From a checkpoint of a small transformer trained on Wikipedia.
Size: 10 layers, width 320, MLP 640 SwiGLU, vocabulary 2048, 11.6M parameters.
Architecture: no biases in attention or MLP, untied embeddings.
Training: a variant of Muon for these matrices, 11219 steps.
Each number is 128 + 32 x the weight over its row's rms, rounded and kept within 0 to 255. Layers, rows and columns count from 0. Numbers have three digits each. The size before them is the row's rms in percent of the matrix's.

# down: layer 4 MLP down (transposed), 640x320, rms 0.128, rows 72-126, columns 240-319
# gate: layer 4 MLP gate, 640x320, rms 0.27, rows 73-126, columns 240-319
# up: layer 4 MLP up, 640x320, rms 0.255, rows 73-126, columns 240-319
down72 094:079128115127136097099096080188155157057110105110140123096088168132123107128042092153134150115109130131101139078148058076099122094092180171094175105119128129138145110121172106147089128132110179196079099125132171117093153157174076144130176140
gate73 104:102159176198167113146217122146133143139176160123119123119125113143149122085103107133146159108169144132149140076131156108161097136140128130158151126156189057068203068094153183101124140096139145138127151121187087128136133114179115158158072165
up73 107:166109117130095115136074131135137133147152094124134149157144158119062158139118241131112093142090081158076146106144151101103193144142123115056163088126161143130082101140089102130153093151124115158094155131083160130138155103149098145136179076
down73 102:139132103123151228122122132118158106144178154093141087133155190132144121130125142142132083124111108183093140094138188162133111132115063107146166111106218121151136133211167143139117099113124113155114050142153141094152129119108158049130149155
gate74 114:144108191133150135121152159131174166137114139173114111139168071107143129132160137107135177158075058109135104209169131113209108171087172131088102107124128150166129119090104126122123119081114120094140135093106165156144166131153142170155106119
up74 107:042093132102120092129070083071157103071156132085109150168169092111136117122165113184146189183046126147134135159066098185116063138153142120123165173071129107123148125108064138223144141102144144157138114110144092105136140120086156090086176155
down74 106:155129094117123179178127182121155086137125106082159172185137114104124109181108090100105173080174093178139140122132144082187176145110093158111169092163176091154172193123127172156121109111130167120124136140156167140134167107097173106181145109
gate75 116:168125139098108165145196144065125127106153133170119102116151193117108131116124118129141082131135151165095107080128163115165124156111187115068102089147119094162111141128153146126205140160142146134107168121145151113136115088061138191153125139
up75 114:158127183135178154121170073088129102101122152123136139133145152118130091076114146102151081152112118131121125125155158110095097151142137139051056131144149094105179136170149100127165131127097169106128117139078073129164139100147087176143126083
down75 111:116103155100099139132123103112147143149111142107159154120155099174160131145128145148132040134132092200161088123077136182180121094131128174156136157140143175070206104120127138057130162139158145116117089116160100120079144158142105064180147109
gate76 105:219128013112140127191117091112114110110127078121069117133163114156099183124115161136125155164105157103130114144166157119118126111150179125094115185084105110131107140091145128128151066131160155112178125138109147132143096121107125175134139150
up76 104:113153128114099125152193135148098129109111121126091126092155118211135089127168113155110165182164099124123058072099159147123146110129162174132172126135148144132107061158139126106112177129115034120127079148126134134126196097084095126133200166
down76 103:111147107129163178164130151154116132141081106089099113159124108079126155169193168161111109127207188120118161199170101111114178142123064133124132153091119075078140121090112126115139120077167152145077088096093164152064095135057149132094155169
gate77 104:150074128147117141116138072100161108162150145154098117132194076175118142147085154092146127142109148109128092031111125118144165118166089092190160113139138116121096157152148140158150105116131159125138171094104101158128103179196156213078114155
up77 103:055188155141141154162078108127118136142084157150188100157132120128044119088121066198090129113140130170105131152116177136125124124170163128079056147157110105130124065086103116138086097106145147112139142089159144117117125114143120073151103087
down77 109:129163111123175134131078101180145096132113124182138138093119114131134143145127114145155128101158116100171115153132072121141089131134168153194146122140136187110149164102083125099127097060134164122138111171198049156057148161096144103103105169
gate78 093:098160153103127129161088106142140056234149141062170109099141134121143184068132174097163115135192188098142173084094079133175118127109135142115082127177137144117097100141142152139130154187135113127118150163141142118099130123159151179159087151
up78 085:136099093115135124106199133150116150082102120190079154076168119095154103137107132195086158156124115190153134125104115130123154120122152155083157154088180093127083137107089136095122079067184122097103080175110072110119120105112156109109140128
down78 101:095085216111165126126121099160107120118100076118117133158123068067166105138180101085096098121122136186132146061076141110113139195149192134046176125154123125125104193103110200112093096146160175106107173106097131093161064143139091101157086108
gate79 103:117091138106173077162112135186114135092109127175116198121140117137105129089072126129151132101120143149138145086156133200128172123119121115161122145127127106142139185138130082133140119099137128136131069157113111096074118170094117174122115128
up79 100:137109124106172141124091149128087058170104132139162181091141127190091112166117138105169134144144182161080114102101108120124201163129139186100129118091154121091113162089161125126159124133126145057048053102091118124179127151106150119156140141
down79 100:129100193096104101145141168127074140104170123134185059116148143133153106133126163133108165113157161161093102198107068129116123163127157159092085145123109110142141125164122080156160119159159159152137195123070108121149144134086130111148128169
gate80 104:170164131135057087119117113135090091069127154126106162189113105147150191088050139177129127110128156101164102131072140140104167169115161130119179082039179114123069092152124114111119085156135127174139118167130121071116093183080172128110150172
up80 104:097093083109163181129095136111140140194122120133104149190140149133073107128120109189146140114162136111045120101159072103116143202111129144078137103090166171119178159114087112161092119128140109151154117112117190074140104122124115149133101142
down80 097:144136105079082103138159143103117130144124133153100141154139124147156111119181125132098146171125084176145120124115155127127155089217148093097092103145102143115097149158120120157101086193108117120134088125190127077126102091143095095106093143
gate81 105:096181122095107146121125074128158097134137138133217131131170162154088107125164136144157148127087131109121164110119091154124149134176150172051163216092134090127132202187123175125168151115139141110105163168173059139176126089123088119184131117
up81 099:049110108162113145078098156061122142087111101130146101152140160081130133136095136150115121174139101086120137132140121111134110102148120118173126148158196113107173152155100214160180171124142142112107131087073155091147136058120111158156096153
down81 097:116158109141123130064178169149181094110125098084044114148158098085163127113101150159136170120154078086107153067146084098193133100174158127135111118115166136102116197131095172132141103127120129105127138139036143136155096135123130152162139143
gate82 100:111177129070112080056165091160139113140103204127156147109160149159132106101113113072140093163155181164134122138113082173068149084104095125153134113153143166124095140151080168195122109106163175148154138097139112143102076124103124136143114125
up82 102:193143141179119126161162185152127166127125152094159125113136096101113134170127134145073116144050186119137076163085081102097076193124113208092132156141129121131157130125133101179127144131208144088173133098111110182172117077150175155073107158
down82 100:139101180066138108115130165094203104107131143171126081099175220171135116051119172115163134149135205075110144129111120105045124046103139171176135097122183129134137126178108124193179122126183111131136111103111152142141147080118176190115146124
gate83 098:090124128141130121140194106055131080129140098159132163107148127149129145072072183137136119125200171137047093066094120157128101147143189103128150098148113135137142116139176163129140177093145152211117110114149156130133145075176141112101079131
up83 103:150112133108121162131100142151145106133117116118163089096169146092167061116189131151082109160162119132154139145130124109143157124119164172099187116124111068135130142107107112109107164103090133130147164124137126104197187126143128098153109126
down83 097:138201123135132170131084155149119074108204130116129101089131115118155127119167178097129130147076078106136120193123134187138158158114102097064183037116120138153095089129122090162081155105131162071118104109068148112186237172194137178159153167
gate84 094:124129149106129172132123146164082144112083127176098148115139124154108203113168146166125137183140145094169205161095119148127133090135166134107140079132106134131108103122141176108096127143060135159103120126082160178071104179105135113083083113
up84 098:113135138151103170096138169083178178132113128134130131146103133088098125145152097097065104136082182107139103168160090160124097122122071110170116126170114177168087145173112146121118131171105133088151081177149170100113078122171209175149131087
down84 095:084096093146060164137104156133124137125080106110172169190139117144134172085136072108174167094119153098162119209124132138141085185090192145121127140139090143150166222132092131162100131132151120133062147117129094134115144205141078072213153121
gate85 096:141155092128163173122111152097144109042144140080089133086107198131113117098165086137086142122077116118108105086129076103121084157098195172121144073135121110168138108099101121135140093145189115101152179158149114170128086127097127148118117116
up85 097:129098134117144098114145104159149139112154179069108080195060094116116066128093210172144138138121134178117163111080160147161185135169125113142123166167084078141098149102129119113108137085088100103131103139138151142157136183085129131115084194
down85 099:126091164101183114110144115152144119171136065165131132100157155128066151082136105144137111115119083087140175204099127165129120141060095134159140083102147142137125047214139145125152178097136173096134119154121141141195077111129136166160129110
gate86 093:109182105112103128101102154108100131137168082127111151125118165169124142159158165127124161105105081138139134126084117108187088111119069086072163213147118138148103200093119123094123155103104097138097089177103128063178185106071128132126159114
up86 087:098132114093136123094150087070123106131104148107242064087115143152078123189059081101121169147113113123148128152151176132155169149119123173105132145096084116061189178140149096143080212135072084182180154139133127142174183182087090103164101134
down86 089:092134145113063151145098136199129127134093121163186079134110117138153143142140106107132096100116132109123125146133137091068128145117220173162088059195102098092099093161122145138120084150143138080116121094144152166152089113103111075188124166
gate87 106:145138077154124082149115165180132059122151170135111125126147131087103152095098105126103172077108145092137146102156101102156151117114176190096108178139121095117135063147112153162176161190135085166141183134091098116145098149129124122127113108
up87 098:160112145116118082112137095122070067117126132059121130183130152116130179166183126160092132130128103103124135134151112077109138127165119143131114155082125128131096138144148147117164105127139111096134109100087149130131098139112171155106167165
down87 101:121104126125071123163077152159123108155168176090155074128092123134122094124150144153096160114141052079119106108075139146139146127178072198066084046097161081239130097117140109113090130117117130123110086148142164114131140121097099081113100147
gate88 106:129092131175110167156175150163091149082143089114155142095116148093123153141153098077116146136102130146101120150131116083105117203126111116134187099090157112104105124166132154174080124152122075143055167094142160133142088137193174168169055125
up88 105:115111139132155055164126107105109175155134161183154124107148188178114124105132136098140159165114224118142142128131138134125096098103155129151073136184119112119142134156110102211140146110195087112109178075161089112132096101118203109114081107
down88 100:114127147069099145120128101165121131120131170087128108096150106126138168130140104112123136106167135166202122112165108129153107111163093130073122101139121140141148059116136131149120079108125114060125115082150207146146096153136077170103120125
gate89 104:154107142125145133121126185107186139118089115155162120139157131050057175134062135155128148133122122113123092064093146143161122167097119121116140108157120121082063141138082090196153159126177199119209147093104071077163143157143116147137131129
up89 109:131129160146182110161084103129115148158084073038151173146155123152120105111137134137092133156184129074093133132137143134086159051104106117179135164119123194130096196032142094134125069134148090105053052123100097147124161142086151129159220130
down89 095:117091093114092140091124115079134136116131148158139136107186140083143108160092080195106119143126110169146161141157056072129108083167102189144112175120166145100101187120131133110126089084122117069132091142160106124141106088135179119113083125
gate90 091:091087140131171133137114132122107143136144124193080148087146159094124185162103128143137143101130167102090206117143063118168154101120145169112104122138144145137165123183142158140144138102152197127140085132089107071130115172125138155119160066
up90 092:169151095115144105160150167155095178079150129121126117092110114107093181084147166079127131167118156113118163136118203131176113161109152085118120135153144148152186091133092112114147125130095126114074137134063188093151126130216147123142111184
down90 096:128166068072137110123093164129098080061134148088114091119125129097188168137081121141102145143206139138096112073048075100121118138072184098143129125081079186124162077125046100093116102119063117168117165090049136099130076125142126079095181157
gate91 101:146124141079098110110105141122160147125117134152091159089167200082119110122111096132119140154094159149094158181143101150108121134098125214156084094133182167140091192074141144124082149104083164164155124081113094145159082073155125181161133110
up91 091:103163171106095110130132098140125133099141122194177122116151157146184103093085076133143138153142167111167151129117165104105244126151110154156132147130155101118193122135219154115080136139112110113194061138149126116121147139146116111129150115
down91 097:157119129213129147131095121104128102112118058118119162120089109148078182135073133134147103121157144120086162151112104149141112165078091084047119144139116138122121134142088061066079157129099114166114155127054161136081085156139075165092086157
gate92 099:084086167185133110159153100137148171094141136072132115179165105084103166167175204103129091127163124168088105113121119136105089147169155130141127159118199136111198129129171147152157148131088136124131117122134156169153155113138109107059154121
up92 100:095150116116155127122088129151102136119168205159135120097160166076114078164137093153156076130205071163079145047097128138153165091152125078122076117064145158168050168133144102135076102134168113137135172101098116122146114159115121108101186088
down92 103:139178119196163111105182149201155127110188101123093131122136076127064079172161106117089100164099107178127135096107157201134136117106116137126168139171111157077126139162067111113168100128027135149117144164167141116154116182154135124161132151
gate93 100:156146134147143125127139136135106096080111088062171138127182157134126149141121129083078101090108154130092173156120093118093144094108157197169156131163146135111226144075072122163159140120126091074163175176188084104121109084151173139109122161
up93 101:086154118159094133172095161170127145114085138134074142134146152134097117142058163095114116155118153123183129131173137125108110134133097113134111079116075128146130133146133089136143143166185129141174130098176179116164165113157162085149145096
down93 101:177213131155143110091200146198101089120130108144127189180108135124125145110160107131130164124197070072127134133102133114126100122157127165150176159092116176109098155088074114165109132099122151124119092140124143056162146123157141138139049161
gate94 109:164160108104110120160206137096165102133126129160110128164131137151147161126151192133112117158121161097139176121127127107181109103136135136139165125168109132125114161176117144158118088139153155113103141113073107124145017081168189177188090126
up94 110:092143114104108142076131117185134068132164113113121158118118126094140205124140071146093154088082168153137109116108150130090167041174121147096162195117119208095121111074174093100085145108085112113143153077055070144146155147102202171082100109
down94 104:141135126123113114124157167147116125159114146159164086145149081124101144108187140109148129156160185058135122210111147143114132163113183115112097113130129127110114148143163163130068106137163108125110130146171111226133183115142093177112135196
gate95 101:116144092086139173116130142163094142141078170135188156051161146071131111117129099131088136137061059108146104116113122123118118154116101155080095115145142128063175114132100114175197132146147121128096130091103140101124152150109138122118187121
up95 099:096133172170075105121102127104123159153125152173164120098146154110123183126147123149114079076132134149123109114126132149122190136128084165168113111118166155127121129145183112127125142140129106081087130178090121161112134105104129181081106097
down95 096:124144142160176122096103141084088132029131148117061109115120089116144135110067141140172103058185096099095139148036166118165150119137161147147154157160153094061068102177133105248119152106109141134151166061139111122113097126127104133112141123
gate96 099:123134169138130194157172148121156155152112094118115173137157118120129110105140102129097129166157183105144124113175118058144134143148169138195088092139099174088104112095135156167134112179098170115108138109123090067051072164192122092173079157
up96 096:192115131169122096144139125130159170120130058149137143180154109054132124184089159092176205145132131093129122128061120164094183055058112156152130160138183062135153121118079161095131087127142143146126109204143194155160158117133116060143162150
down96 098:110147161143145120100103154077111128120123112153148158122040078131219130097115104117174080106143136123103109133146116168051140139101103097144163125142165165112151116167122122114159129113125130113109077138147099132166136129135142138146202128
gate97 097:129126135066189142133112132139146134155122120151119191085151074116130121099148123163179104188155110145083122110143182158122066135142178134149173119107190126087180122184135070082100138151116086133102166097108116123112095131140163124177138050
up97 098:148131151095156134147148132100120109113147108186095122165150116117203151137172124168089157133126114115132153137107129163186134133121133069190110115163094187236082080136092123151192127106082120107139094078138161119093178121079145090131112143
down97 098:169109103119143142091124169087175166071168132101123162168125158163159099178116164144163161117082158132153165139127137125150112168141118073134090142097118091135114111099116177141079118069152145117117139072058122100110143107121103095081125237
gate98 089:131161103158160110069118156099138181064144070125103114151158094127225142077155117090136122146148127104126174111128081131118132172161167095210101179184143152117132184131062075141177151081130121078151171107151157119176157087182158135226116121
up98 087:104087109104168128150078161097151117113126130180111109165103135131094100064092170138089090154109136097137107063118149157167107147191087133162140096141184115145132157110114105133076095113121167134136140158078162141121093089097117101133164115
down98 095:156131064088122137132138108069133101151035137095143091101133079136128119086161127154064134127104111134176128119101119126156147092110149103152165167101050158109114135080120099021131105157136162141155122081110124144077117109148145096110091142
gate99 101:134164175137179175185171140137047103092103071127173160127097141096135145086160116085144138129101110117140114085120127100172091171176131087126142129128151115063149143139135108107091163116119067140090074101094144143122100099132128102186133172
up99 104:131129176205135136100130185117116173090141158109107070163120185120130158090138100136045055180127181158098171114149162078103118123061152117113190106115117106181071102110128153119140104124110116150112124145160082096149103141109129128178120139
down99 098:176122153069163104138115130191172091127168115046125113159164170152138114101129113106127108152174137188051143129140103080093140131193131134130083131092149112095084210095181071124073161128158120172115115092149120127111150152132114134113123139
gate100 099:139141172133172067110114080092119182119088139106154159152130111125150152123113108170145117184116176158110127114129064085075181130087154132163124157066149092156120134146082147111117124132143202132110110136093121103080134110103132179122088170
up100 097:145157123181113149154109137178132119171164148158144134137111142147138124139091154131099108111104112142163132120078167179167158149146083162141172154166140181139140136132121153145124145156094159056091190103098107140121089116111153157190086106
down100 097:174027171111130172114079103110061147145140164077075100125153046111109096114095107136107121146112124140106132135155151153131146171089121110114084126047147106198136152178084172100125172152086097211144108090130121190147118113197116127102098150
gate101 102:094132138101088099161123156113139148198149117180148118078140109105159122144142116126106120114125073136104111115117147139066107122155116083094101091118173213142165177127165170092073142120075064080117139165111176122156112165139083181187144103
up101 093:224056091112143114113106178163086144207075127096136149158078102141087075085172104153162066143092100130121112144152127174145112134129094158137170151153166182113150135102155100115152103162241168125101138153104178068068142200147121124112104089
down101 101:109143153083061196160134136122151132124070083146145154068116159112105106136170121115147100166182102090116160124138116136132123085110156113106140137122113122108190137078149177144113149113151104126137137143231144100105120152201148123135124051
gate102 089:108099102163121083133148131160100132109138120162103161140122078084131083117140134092136153181121143119168119137085124118167102168155147137176149214155172100142136121147131116093087100143083155137106183154157122069129161120170071110075115148
up102 085:107128145164020135130110137191136124076116106113073135108126151069172123151110106134130100172122093194105088101051106074114115102145164112085062149090155140159083177110139089138130172153127126117137132124108114184126072113138170148137109115
down102 092:148131129163087138137083094137097037124176183156080089169115100093104089136181088152153091103121155239085141162127149142159051154184102165130142116143130143090107172130132148209157134073131106136113214182120140115132159184156145107113132098
gate103 080:136118129135120138186134140140092118076168132149150207098165164097147189085173122165103079117139160128160095121155083121189108124065176124129185131125133133153086084168148090161110134139136065149085083117127082131093118093107194201112204078
up103 063:103101120124133173175118141089097145145173121179136127097131125153172178102176080112100068126089119129119100103146091180148076052089109149133152115131100202117102111153171085131133122132075123159110019146117104117095076172092155158090240088
down103 086:103102140138097127122158155069145117170159170125165132110125146155071084191150190177115129106071100162088068108155093095154103114104087150102117153126151124125113000133126180074104122063114164095147101113098107123128128109123122075161195081
gate104 102:109163051133145145111094115127154099161100071116172096121136153120074097185138127123203129137201173144127152133170109082062104089127149089132117105155120116145120202103138146196141091214093167131098063138124154079134160143154143133161147147
up104 108:134127102107204079137078172067140108111197102150147088113148146066119098095165160131150138109165084124084104147161112163138148191077105155158086161165190126140150122121152156100135136127186135132134117137154111133135155118120157166179159080
down104 101:081128175086128085160138148129172112095094139102149088119141114110099133147135150106078103167118074117106121132149100149108112104180140141145141148150172189087078123127094121157154156109159077155132103087154134184083103144155149094121147125
gate105 105:127157081111168042188136157138125181146125139126168125065143122139086136094133135112125130173102171117110116188095110138080137136131169171133125101125194140105059167142121154156158118165161174092137160132132122138113109106134122121146155153
up105 106:123127199119149133136150142116136138209100178110126152122114065086126153126108119137174147085106098083142159177069136127119151149151112135146124120143125127171120110165165135143139181104093130150149030122172128154074120126076119124096163093
down105 104:171174138095138172111106186073163119106121136099114126130223128158072135169066134079122128100185124158128055158126072130118079104084117159148130135172140091103127082118101156171165124115138112085125139155137136125143173144120202153156172113
gate106 107:091121148079090098094150138129060119106097179222182158100143196095165110133115148103167183126082138149120136189141123078103068163168165103158063155095111096143106126174205110130150120123111191152139179140143143116137104123222096157124101108
up106 106:118062158135147174100085140142082093139145098167156156110172153092173219129146132174157114106144098135140158140109131098110153163179127133107158118143137071128164123132134171089152157105174107107106109101074125178156190183198117106216123143
down106 102:122073158148135073170118174085124027127054136175147102150117161108132143137197136110095095138070144063143112153093122138142117077121162134101110120085115084111171116112091083125164160136128134075092091148098106127100153121186064135148163140
gate107 098:110144174062156123093155067097087142120117108136075120126129106080100140083078171110159144071080203160096187162119128095140108177152196164167145068175085134104185160136144144125055042195125137088134120125112107122124129145120185116185118148
up107 103:135132090129115155068185129136129124133109111092144136118179124158103185085140129111095129156133144117122124124161155130093100091195147057135081114127166129072125094108103170113108078118168093120158159150096135115179122093112101129124074073
down107 095:141123210062108167107080131172129149168134154174073110154201091178135129119107182140072111114145120094175146141164103107173108063138106112192201152136157115149121224179104176097145062192099045162147113142128147109127105194044135094112087128
gate108 090:058123101101162110156149124138114096073167130140149117156141146096100153125117108130184156072089114132130137167077101138131091128071093109136128142087155140136178143157128131132052095073149121134148150136119164116164129142149117123152103150
up108 093:102096130156101103144129058165166154148132125165145127136151092138115149128101127139127138189146117126160121125098156071139134068085100162185146098120120169159090101232134149122168119154107138144189111156109067123179092095158106124144131128
down108 096:091161106126116143110147124162128175131113104165142172111104095156146104181111130069099149053127095132118107099128179075172124116172109104178130147143084141168135193045094147137144125115156061128066157095141132153076150134220142187087084135
gate109 107:150200130188078173124114152119094082155153091149060152145120159135109141178069137062114073127139126169103147150200120110122138150112160128163138046149162171101119100152088117082153172196091082113107140136109129135101130140127164140146129150
up109 112:151191120139119100166070174068146153136110114161093132134141138113163112185128130126087102130184137115158135150132101109184133169144163190143151168141074194149120067115135126126138180137123134174130154064108068131132121209081181199132102130
down109 102:165167121170105074135073057111127106152141137116159099153119089117105143140144107108135089147096151101148168124172049102105108152148148177127070100099156072156085062111124088119149103107142153162110120157145101109120171145105162128107132143
gate110 097:115082072107169163128088130199165172129130079139140189094139092105156147119139144111090144131156108127123120136109133148123095084192152128148098080096207148129124124124028089050214121141098144156127140135074135082132128136115150144097157141
up110 091:112123095132140161059106122126174145176162084130106123115139121137146100107175135089144134162124153170164080154075137038114147108143115114122114103140115144117103150117125101107187161141095158109110189098138085122132215097134182151103143155
down110 100:131129127141160136090054195172126130112062108101161131122129100145125142124063146171152095087143117090127155121159116191117090122142150087172183161082142156165134062130154110095095147115083154174103135111095156123136143142127161176119139177
gate111 103:114114125138150092193168119105134145166185146153097117121176096102114064066128138138138112139187156093090169118132092100101154134098197138155115118095163146119108106143159153101110180137096099105128136113095074176131153078179115125123158120
up111 103:122140104060147107143159141114103098157102100141090126122122138118127132136097156133175104154071121162148166104194118107132115109094110130055109117131150124131121130115069139161138126150144137098088149108090100140129057096125123116123155146
down111 101:115095102135128072121203103146169172141108079182101143134123077099129130145147101108183130153168144106133056148119116108133138101132112140086095101055164158207172162102072121148089099168109088064144187112151126132154133123114142187148159167
gate112 081:115079135157104144151104093085177071135121128201150120149140116068166170152099156139098083148163154169095092182052092151188176161149115117126113146129143119124150140174136138188189141081129090129111062115151164131135138134090092149173111094
up112 086:123102172095172099091132107155168197121140118124114095134095083122071166131095100135123190094089162075132181188201137146138140095094096151147167113110184160115120149095123145193112147183087119137183091123168117123110132107057140142142083125
down112 086:098103102159135144145177121118132118126087178168142159074107107131109096090060141144100126121106177166211115121201146126117139147150130129064145160097190128110156158153102127097042091091093106116089101047080119147134076113169101131152170156
gate113 100:083079099159099193107178165149129140104130090131171124108158088142112091137119135177167125086095168126180171155146145094144086136159157087141026049120140167118133111140091158161035133106168140152195164103143152125110066147170125130104120159
up113 107:127111122098096146156150050073133183148139109128123076137098144176111113131140172137168143164147099092121140120135075104085109188137142050131115082138148148131149125184109170088119088124129104131132111177122059087060101132164185146139081163
down113 106:146127194152121183052159167133086125081160076135128165168190112103118113098109168149117129080138138161157126097160095137221124123127115103045093150169155112071098179133125127139129063156125152129120127156119102119117131190131131089146136155
gate114 086:124122155114125101150108166161152120127150125130104135086170131137097099105204140167117106115117111114172193103101121133118146164156131124138110159143120112173048109096154128163109131166113143166145127154083118091191136167187134113170170167
up114 093:115099184142165102112128154130193126145161121098167103087047113142163106127161138090133130090139145114143166097180086131125094158147072149115068153133217151099106099117059146169063112166124117151132114162126102125121182161095133086096139135
down114 089:060111144117091115094131139188101090141158101109110148162111102155142172141118151144119131173143144197132141131126158147111030146112171128106159129080105127141165124098165114088157164106065127140166132108148120091137114152153149180157124107
gate115 087:046106117142121096174126170052174168162090145072142122134128097161097151165129082115125134154143116100185141116074159192096153115099128147210124139134141097069110224121105095088163127153128129180142139156115097121108153110090082098145121194
up115 090:125192153174162137118106157136154154134151200134135156077158133161141118139148115126115128143110129130104112069153131175187111139116164114088089093143101169145082162112143117149188138169110122152109127118150075188166151150128105113089128128
down115 089:144160187130164121082149115186111061126146090136141156122121151067116151125147108119082139185133128157141184157130116126103183138173070206115111177100115142157192206140141050143168184123148159132161083094170151162129167147073083071101114097
gate116 096:110082120094092077139142087179147082144170123090100133083128134110118100134127137122202145074067070119167085071071136122193136113126154121118155110105163119149126149116102165083228096160171099169166182174136104121150160079157101099062192077
up116 097:135081130115098146142190119146119084117088119193116150143087130193065159114142113125158094096105064124149122127143135110146186147153132118180118142084158109142116082114142154101074121129096087123148136147039130133126119111110132089183183143
down116 097:117138117115060139125175124104080118114166148126143146121116100122144124140133129117114153114163132131146068127131018149120166095141109108096116141089135131102171149109052114120123131115126166112179117085105162142146119103115136157173207140
gate117 092:087123164177145173139108142125160141128094088189140172188157153074118096144125117133161145145109179160150081101147135121084078116078119142121201085135223077089158135099150110147174122139098122123018130158129108095115167112119137141143134096
up117 090:104204119170123110104088104131195126083086175195118128150121152098099132128155082101046112122117084110142204174085086153152091097166185146107083137148143106143149127152139125099109170080099182128108150129153135095115150125163122097121178118
down117 097:101168152100139134169164178135124126100103130140115132162159105073132097141095142189063156087112084147128128151063149179063171157140161151127088160134164125134139129201192155167177113177122167129126111133129105102167111192099126134156153130
gate118 101:124142138144142154122123149153156170134087088124139207142175138158161110114172073164098111091102144100113123127187069127128108156104173103115106145141101127198126123156143169145175131107165146137178191138127176113064093188139097133074135151
up118 098:087061145086182131105151128136142172145065133137151089077140157114150096099084114145148128140149138089203137120155100077149130054133107145134137219087164083149144115178166188142190045155158134160097176108174187082093080169118098153154104102
down118 106:198155152124088158116113089155143127180137138111144106148081130081148105088070034081165092118123126095160077182133078101127136123103067009153126097103101106119062128125145130086157159091100112146119148126167172163157112102107130120102153191
gate119 097:109086122098153192133137144125109128083145179119091081100128174126125150099169111117129106112067132114098121090094129130162114132078138145104116184132073104063116168158123170129110121090144066083093130125112149092123038108136147161131110131
up119 100:145090090126113112145109081186094130132150121141149118145102116115089089137163134154130104143130075048123123072070136141052169165098156095071123140160081071123130116110110137103114118170108106101156146138114120110094129160137062098102105134
down119 107:144147140153098118119128110169157070152131121125109158146144173154130105130107146127122158086139126117116081118130148124101135131128125166119118134138105167136110075040214102094084127164124079181115148132159119128101173175167158147118161152
gate120 103:144160141221101125122061198172127132146152175154083151169147186136161134142123082081083158134121118140119130142072055141185142154128147153149111088182167147174145111078123096127125126071170117160108062116137126167127122115175138100098117123
up120 101:144151135142104113103155090122138094092195129135140089133096114097126142072178130144122132170131154088105174154152162106094116105127113191127148050157116135165139145163143167127121157196111105101082161165135186153147062175115123188076147134
down120 099:145151140142186105133163130183093147085079152124135132122107123141194110163173131075156164145192112141100119151175205120099074149097158131064080136090173084174115134171137151131129088147113092124068179164146133118176141100092107094172133137
gate121 111:109093159110074144121161083130134169096115075168106069167151156161161129084118116195130120107120152172136135111125105090151117141079108173131133134138138105177087115159128079100124129131143131099129064127087169101134105162151133127118100161
up121 105:154153142182161141140168172105184076113161171135137150104140093101149109125131061110141091109163151111088119123168092128146166184128072174190135165135090140115100131108137141208173138130122165140152071138136107158140123112154127120150163173
down121 106:088136118114103148132146106100119137080137118149132103159106098123133142165130154138146141109171140133140158134136118137114149131164210147078123126062105135129100247171107126095163138143114180062144092073152086143153095106105193148143094123
gate122 112:102099102108129161181113117100129127117097106090149113114146115093142159161073107093144095126103124145099206139133145149161161131136107082148151159148124058099170092170032102183055115141078202098162076154105099204109087158142186123091153135
up122 103:189145172068202092146127190123105182184107137020119195136143115122176144096113147101131071110122155100133154134116182147131154203139109159108126100133163149118121119133166118130136152147138103090100109117097115142145152107108140117141107135
down122 104:125093070096099133138183143056146121173123117103091133120072132086146123138083107140083082208206090125137133160115170137204119181142094100170141139174130097186183118146121143130097116137088091109153083161094126159158120116092126083108160106
gate123 095:191128088140142129099116101139173153089134148109109225168162140118162177136099156059125168084105130160096150115117114082143115160124145153124187134135123160064082174134173124188141110122085149127110074069106109099100108069125150130076090107
up123 094:168120114153151102133087150142159113193166062114165130112134103147164112157201086114154119142186089139131156104148167154150190188165131206172165104128077099167129070100203158147150110130116123100096155153152118109146135121116106134066125140
down123 096:100090131172120102105087097104139118135082103085103153152196123155127155090083118145164132137141099103115166125148128118188202164153115154139148073158119099208100012074176158134086158089136099102136104117209100112111133119169158147132086148
gate124 098:145136181158101105168102191139108089122136112097119105125066174110121084126085134105148156186139107151173140151093120136152141053085171149143167183150099092108128132152144087191128141167100179132036174108112147140171192171115105146070109173
up124 101:133104108083064145138087160172065089178116162121161136146095117071214157137071125121120132159174099154168152121102101124106133096078172159141147148124144135176086136153137138160125109123099055169100094104121154135165146121154110149091157127
down124 102:151176166108132183184113156111111084108139125071111113152101212127128129182114165068138094137167137130135115100095192131170136157121111105126192145082129137146115022175139119091127147226124148140072134146116126194158113132142165099102146172
gate125 110:163059132152152120144090159134151090194126103214129169127170141158177094123155120177129068131045127151153131129100123123105106130098144124135191131183162139140113160090128191130123155107155100134140110133111160153131101114137072136114134136
up125 112:097062041110102172131177112135140182146085114136129063072092131111119181123141179140086104148170087081160121109131081133158149064138112132146115167139131092103169183118140088108087131176115134140116145184163125159152118074153121129151166140
down125 113:087135122213080102106092133139155170126124113137150178078072104098120143143119102145135055103152106114143150151175132162147147059170153120077164077099120154079099094096112076122079093075128123150071079093184142099108117151132090121103122184
gate126 087:091144138152097124083128087184158130132182089172164161161078110121108136041094105141135177131159173094074138091109092137166127144100156097105149138121080127135095130131089147101139116133062082107113106119121054120099140123086095103150173145
up126 095:125137159136133098133126147084129164170150152090150130118121143124086129132132101134188133182139140203177083174131070110063099097068161076134181134144097135128130174118117085177088091151153090094121127148163105102205129120133078162126128088
down126 093:137082098158140139137165107117098115134173116138140129150174129113107062142159157064179049117160145139154190091178065100114125141090165082093081149136144082151132115104102084165090081121110137155121174135123104112169142117128065096158137187